config.toml
d_model = 128
vocab_size = 2048
norm = "layernorm"
norm_eps = 1e-06
rope_fraction = 0.25
bias = "all"
init_std_qkv = 0.0498
init_std_up = 0.0498
weight_decay = 0.061
final_lr_fraction = 0.1
seq_len = 1024
steps = 3500
Each number is 500 + 40 x the weight over its row's rms, rounded and kept within 0 to 999. Layers, rows and columns count from 0. Numbers have three digits each. The size before them is the row's rms in percent of the matrix's.

# layer 2 MLP down (transposed), 512x128, rms 0.186, rows 365-414, columns 0-63
103:428466471424485600539435513461465499520502500479525534519486516480500460511498532551469490494500518488510622468546467443466473476432477545465525445524484473483507500566518515485437519475505498
094:516465551531526514557579553590354500573424469488472521477494487480502399507537522495512545482473442481576465467540432495503547556501504486513536529518500432547512530545508486484472554473530559
096:447634422434494540502448482466512468480516456550441543479518494485479442459486477510511500541479481519475515484517498522448511496519479473587555524523520456539549578541529475509496527561496478
095:517420535483501540545482565483494468502476443472475502498511520521449455433540484499514520501487536542564478481491466570478441541483489542449493551461548459527493494445507491545530454507504505
090:435510529552469423509444526511524466458564532592470466446551471464513522456561484461549475476491547517465439450480432477460442501529532354508485514534473553541492494514572477533452518483497490
095:461477469508478503448548551533545471484552534449461525431560460516538535481505530509593454484432504529480481487487531549472437406395480512466469507491497490508470471535556527507449482438476505
106:550533528503469388459556459511535525541513529478491422523517431496575401481480518518500438466538464538539548489533560424487510461502460478483478502420549512503549516493575462547487506452481549
106:536462555565496467509446557523486499503500473510502496531470433515488572466465518569495496432428483494462480507567513454427464448581440458449490517539484523508499455454474413496527477403448428
105:487553488484409500474514490486442473525533537512462520461498496411504518459495549548491600541505429445506538498530461481537501458481507510489461511430497543488465541576498526549538537533493522
097:485513484509555536529560508508464533509437508465517496460534573469460522523400509498482489406503545495507464490555512521484484526561586532555477546502500482439540447498507530515470537550530500
100:502485519425570523473507421467490511497525486525523442507499421569528543441514553459532479432488569554517471565513467529500536508496496505453467528470492459504473505501562472475461527494533479
097:538507434552541565479520551528463505569576521458526486573477531488552484539483493485533553558504546487416469467502512517530434495504458494491518515518512533469532434585519448502491585546546483
106:501501591444503498502476496489494457511515496509500496551511486529440537487572462494519466488523456473496528549524554556457506529463475538576535473513420475451506480511495518485494491503518551
109:537492504519479477531480490513453503466619540557495582534538458509499455557502470540551554486529493489513541485525456470528486489452452420488508524450493446516475380421512459417579466533500502
109:599506551523425471594497525459497487582521457504426522560458500513468548504517512508545524548455464412574535534478547484468491470504481512481565458537448441514565416442507410541510503511471470
083:456491449563507559439480441581570466492430544537485425408491523422480457515529480552536487506456451441402453445483536475481460535497520522522544543527507539478464537423515510492491479484441465
085:460349469508480495505473488532485524502497513513430451538519455469502477397486485539455503498507559476512467438544512424466487517499506452547475459532534604482502463522576465507482487489540504
092:507476504484587488494489445463492536489511510539492516450505468497514537454528477474518533468442553576543427436474487514567511492473470462496548476476387569537421500477586542566443553530500465
100:467487533470456513458474451487483441551525541551479455439488517434502533456474451521579399459507475494487510423502467471499495417547522521490537459574509494477499498469565497545489496475546471
098:489516514534500499449485476477493482507450568498528529465512404476536493539565534493461537427495495519525461497511541447516496549488472466504557447504556511559466560520553459498506492463534469
096:455488561490508470538549506572443516499575519458488407396461472546499528514534543514476482506472497456503514518546512529535544549518532548561504489561495468492497459532480567460505438546486475
090:569495510574460469494448543489544465493535493547470505446455452474503524499605462458468553533486540544496556512565476524504458520520529556504535504529491575442470501472488454506443462530445449
104:426490471494530532469493525511458485493520507489523544503485458524488546534517530491538614483567508495505466453455490567480427584498515493441545476502555466475465544441522432445497462499527472
126:455490507480572492502537578420484483537466561484457468463421495553509536489448507525520511498537496509447501548496434538458453447536479422486458502559576444447506514481446463505601508463552539
111:531494502458437454583498540551506606518496490512482485469453499547485408530514505495489526491568498478489525453476534570499519466472564495502507503544475562475520448534480480426438520473414496
093:527503477472399483474540572442544481525419479499491533486475466517567518443488525578506433472559499440471494485477496549520507476481482516530502478476537502413537502500463494461509556520517492
081:548474535491482583498508467521523511477593492560591563490512477454506509408458497441464486539532522509467427436446524499512504565568548425513519486479551526474530498530594531485495557469469490
096:482393586497493496405541506517483449530471515484518465474444514537496470527400473500482517491508542444489527521458454555497434468474543542434486459524532495489489430455418430496518530541443499
094:436496478456538455495441500433519505468462499444506544513558484487398479445505442527438498513569546481427603524592545465488507481518508530521541572523482546538437506397403440492536470533470513
102:499459524513583485442481543512491462387518533431496448572417490583485517525520458523496463506514492417528458474435530518460476479462519515485439477441500552505562465489485551494541496463513460
093:560487499535507555504537510502474579494474568433508486505545504489493603504534461470514507463519485448540500584505534511534485513515546541586443518451534480490519452487525439560452497412456509
101:493448492506474527533465508429488491520503549493479479435485488516530519481423461456551514476476519586495564455481519419486457455451499566540485521496529485531465468516533456508466497559502514
092:547532470463501506475542439504512530546547571545489584486514471475511487482449542483390528463577501505466553560571557474518583568501521474562516501464556437509495532470525524548442480495477502
106:456536490531433553443576589452520508484459516438477465550543512529505464477554462504542458425447528555465479559503450493494470575432485514505470510519406545471494550517465562502488472470545496
097:560486485467445513504553465478555464503492414482515496500506542473456554523474507467540526623450421491499528496491454477514482433457427519483519488543586476478581521504490522522494478584506554
097:506493530517549541467531460520513502591519515492538550556491474453546477495477552464449513526469488493588479540467538542530471450426453473482493588507519492500483505478605484501522484555543535
098:548396521514454523477550537467567581511379519520481462467480522516548466452498460469482476469461554450529476463449541449486561483528541488501491535473533566529478458468564449449477460480520519
098:524494512454464519596458535476461457495530526517497497465501522616497496482474477512514457454484401407543488530532484428519520528513473508505548491542560468478580405519451544527542484472518490
098:411523466518522408586441445521414487488489456525506560537545488474547482514497466522523535471478497469468521466509562564559482554511469501450474517480542490475504442451551453493459563427546513
098:439523451484514533490507484415502512435555498541553487495603491510491467454513477520562500513507507518587445541452515504433539517525503510519525487488551544494544474557521551459498497464549471
118:456482459477561526479461473488506479482457511475502537431494507494420565541519453561446513456496468448536477564442420482514567418517492510505538544464522415502506541483456450593540495458509489
104:469486501485532567532464471596487492442438449519409456529508525549507522513502461547487507387505559451444487515508533461497519521497569417470523500495538507556465462489499508442544505516440588
098:512495459496505494498528492497516511459508496493455560532418565540459563533551548491480541515494510514512476495517543511511488461489495443543474501517519483549411396468538551588538478497456463
118:517544440463483453551505521455529443457516517530473494549569541550467508559467543564554500570531423544438518510479466525502431482543582458453480535490503500493482438465493492517517496477464478
096:548503465520460508480496457519487560438472528480498504439488447576502489514499525496558514515562457482534489490509484532502551464457508471482477491522469512400524558601521533490421440510576383
088:569516445479498524521508561467521564519450548453484509575472518506523533552502528395465583487469439523546474492430430430498496523521565560552503496502507422484485510497571532486416474547463513
099:440494574475531552512479440511429496435443450503458475542519537508527527483520553431470506477441470479527530503554525471526535522584468525565507582502449591512483484495528522570506558550497530
087:450497485567577450462539542492465494510488429492457510526486515446535533459509464502450450518555511472518516475473561412500440455503450484451520528469522522527569550431539560576460479529568544
091:443530456505501504531524511535475498538519522466572547504472478572504488496492577486465459500490542552547487500417481530513521486528487511527491432556396512592467468504450482506503511550466525
102:466509545511490558476435475481506543519461496488597578483492452492463518515447476509512499501447524402477478528537537596437599582457566502469548492461587531464460539513481511534487481446477514
# layer 2 MLP up, 512x128, rms 0.2, rows 366-415, columns 0-63
097:523524444499571534503565531446537565566510465519508562495523526542468447512576487520471480490478526481483554544451518467457443500536529557501453559527495520442479469477504459536474432454408477
109:460505496543561573503497521417451534491548484496503486461548528597464497508514495524493555532480461457421548509477507480537483488477512511476537425455461569488498463477531508530621457501528470
109:511530480420506500493490530535519489412438539482500528484478494483571466488499536485481549486549362500426454448473487500475450600487536459501544495531581485485465553529506535450455512464543503
094:516403495553494542477559524439509502498489506468453588438538519538470510475490557479548497458497467496507534539499479529502550508515454524492482497509456401489479454480456431510550510468465466
083:446459510483503539524511520542560594530540529492457482499508503526449492469547558538587538492466531499500445528507508475481469435450460550511430501523449532589524443506493512552499516465533503
127:512526462532507485496521482465549562589480448532412543520464510483487546496380472481523540555470527489507522568533429530526423516534582515546493429524440490536473477508464538450487540550519497
086:542466528529504453474486537457517461512507488472511578451496461562483498501477469565534514439434500532512503497549526442525483473511491468465467489529455522495544535473451467446515459427471500
092:526453484527515529487519517468451462411530506521492491498515459501488536481385595473539507548493463449507593493461497423557525519508472524486435551449503435483442524565520471540538562501540461
106:487582511489544473380516495497517552482577512558440452476455503500510552523482538532464484491469540490530448522485520473539528472475456476403490526569563507519482441502454491462482574490471553
106:432489479421480547534458501533546528566483493601466454508530502474512505522470536504455535537478404454455550480527434567523455462528576443547531463523472504475483466511518517552429496472551423
094:444540540535525507530529445535549452447436441529494522571426492497485477553487470478617560498523501457482454550478600548521499542510480457484450472479458619472453503510503490497520617539555469
115:529526568492432473469458526495513492539517510549508522463519527537538527564521530499483510529558482536510524544551525538556494520506497487515451530528478444559463482536521554479509536478467470
105:522514408520512555512420519518526486491469469504504465508505429535463488474519491521523514485568520508441490435487529519517530557461460458446549466482479503519458541480506582536524491539499487
103:490478524522508487474550520445475506437487530430463442495429486550513460528486507480539539440481466562519451499547516507424487431553532508450467526452466499567578510461512433462513541447517485
099:455433546444469497466514537457529462497528482448507538479534465520540480527491489466517551550424496506475561488472513529472446526583458490473517534447491483530467450511509526493477522379555602
112:504642554512534469470499456435549452510516509422573525467524524532483539586485481482552543494494466479472546564462490535481492464483465533514551530517495478552479449457490452492481531534447544
098:509434487461435406490434483573426544462502457564480454494536496520469484477509590521544559470535535487489433528496535518562484477532520493416468516506467538458426489512535525500550479505542455
092:488417465446504496461469570477506578508475531532533489503549572460506441556461491506399587536536460484529537429536419568497497462462454502548523500508521494472516550488500534504514456542432393
096:469514497529524442496514539508526468545478553492453500495451417574532502539530547477514533526428505585488470570486468449518467475598497501528483500537544526522523496439523448520554502464521491
100:559496499469532482503469453491457474436502466554468505554524523522479507509464489462473508541626506486466524520489535506579516464489535493483507497497481479479475545491582451465473540555458468
086:510503496509453470496471535446543474504379534394518451559476398526467458495420599484493506547528465482474470485487495469486465541497489464520468480488483472534515500589551539469532509568491451
107:427454536477564513532476556503527385474498544496518526503490497511510404477480523434499530518536501515552525472593447496536523498529426441516381476515464492464476527486431491491491518434487503
086:453478497495519510458569528458481413488449536480447512506406513531518530479488533532522571490511454533437456505519445515474460468493480427489468462545549420410532523485419443539531515462505526
084:538519488443475507570457530562510544504526508541498463525453504544491433547528512477481536455522466482509541454471527536476525490505496531507513521503453549518507413510521456402478539470473506
085:403483479499447486493489550494561491519440553486508530487525528541511462471541517570551467519559496483512542516524486571546509573554453506520533482586536488426539562503474427502489475555557470
088:469531481441495504502484490497507444483425550487523504478504578461451501520566484483486559497514484463506530543504503470532527482475474557468499477517564441416442506484461384518519524488535466
089:495495496464519453540559459511507469467470493485483438495539504494438453460489496424574552518516473537490506502520559541559460532516531585434592452466514501409533448456430486540531528474534483
094:528493474537459522514476520463472532495542515532467502533453527480493468474526490481469526473582476438539562501519428543564481517437434442483500472547525441462535460497461459484476470513505517
097:521517516482552577480528563492473446493508521442456463520460547540444495512471411463523488497491431488496538558443468537474520479414584535510507511486549517466503558485468467487474436440491513
092:494551481522490533507553496469526538500443472501458511524493441446523477513506455539522524433574453504459462501536502496554543500448455522515480527477514504465537530578461507527446584539515478
096:437453506522475527543452515412520508460462563527565456506552528556528471507506477478533548488534469578448553526492477485520462469481502497525496581528487476506494405566546490523469468466470551
102:532463460446514506510498502494544592517501517486531522507478511455507475477444496487537517485532539573484555498548488509426590466538503469552489452459483446496455541475475490536565550455487447
108:529519465533568510508527430475558510554554530532499503539483511507508499539443471513484528445515491487486482553549442510489450505463492451518467532577410533480453519407449443592462451522453435
103:616409481476481516454532511542508492508529482490532491483416488534457484510495580553444498473483460472521476562475462505463519519483486510563460463533439458494446509491532512461499516557544464
091:501474531472507495527459542442563490529455479493562410440509518509497490485462522519534474458576524580556526508528502479501481491471521489472522601485505557432527482454459463566479460506442564
114:504490509520460440479463512441493531537461454545509415538449532559501477534521576505470428497519446473544506541531461518495561471529501500567567517466596431477509522574455467522559466514530515
098:489510540494430532508509459517439414465524490587483504512472416517581449489532506462489543465446513481570544432471415526509572579437449435479531509573523476540472555489510530490599499523483536
103:563396437480532564485533484466509517475531527452535553507487511471480509521535530529442498492497510537422481572466471500495444442484510469570532465478602550490461467531540539490548501597513490
097:495426503510507527507450506498475450491499535495467485504506515464576484419463583452495541516570497587510504527587450513487539552587484477518574492445514496477483510550517526477536532497471538
106:472424496541515536451502424458503549566457490455479501446518518554459522487488496477550523517423549560566503577506517511471529480447553482409474539451531425524467459556493533509539507472442541
107:581449529493548451503494525477550550479447558508506424498479468451543457559514532529558472506507528485462473448529425559542478546419399530517525496513489508511505512522451442430514504543470445
098:496467510453500556537494463456498549500411497526499501591488510545475508538451551517533467465545545549510485551508503507508511452526508461485553519553433547529478538440540575477463462430525435
087:494545515493462478497465533475495473554504486528483521461534551476475502504474533546523431638511531551424536511500493551465435405574531485501501518470473558460462444488513426563546486534423471
091:487510559438476501527472454466529534578475465493615524457465491501566457576500472550489477508555472483500468483492568530526468546539475477475520541520525577452576483493455518440498510508475460
083:581452429470518497459547547462505543492442588467490476559510508512557504558496491528551501454476569538472480481512475487537495543472467563465563500568525521538463444436556501454443574494428514
097:506518523479557521504499466531513513444479527475492538531508473518536517492452432512504489450468532543513500499497473458457578517469451572468517532560396555468509497574497514550533526435451522
105:504464466520471488531510530484501444459454599506472607446457482490471512483499597504511497514459482550421473549536566505462490528527484523486532579559553545475505465509471512539493459445504443
095:462426416500484589504428517489524500539484547518539425489494556551389539456547530523535462453521477571482500523498457493475513509424531511510550560497548449516527453525449506498493424503479502
095:526587487480534525523496454485481557451432486520419510426493470521555470545503469532546384507571469517466503493408452497540509501516446496424523500513531428458502494491457452455524457572495463
088:517519514469456500469569459533458565505459463458523531493534524449510448483481528480500498453544452513496484580552507447516506538463532577495539417505486508458494522550555516513613557519542473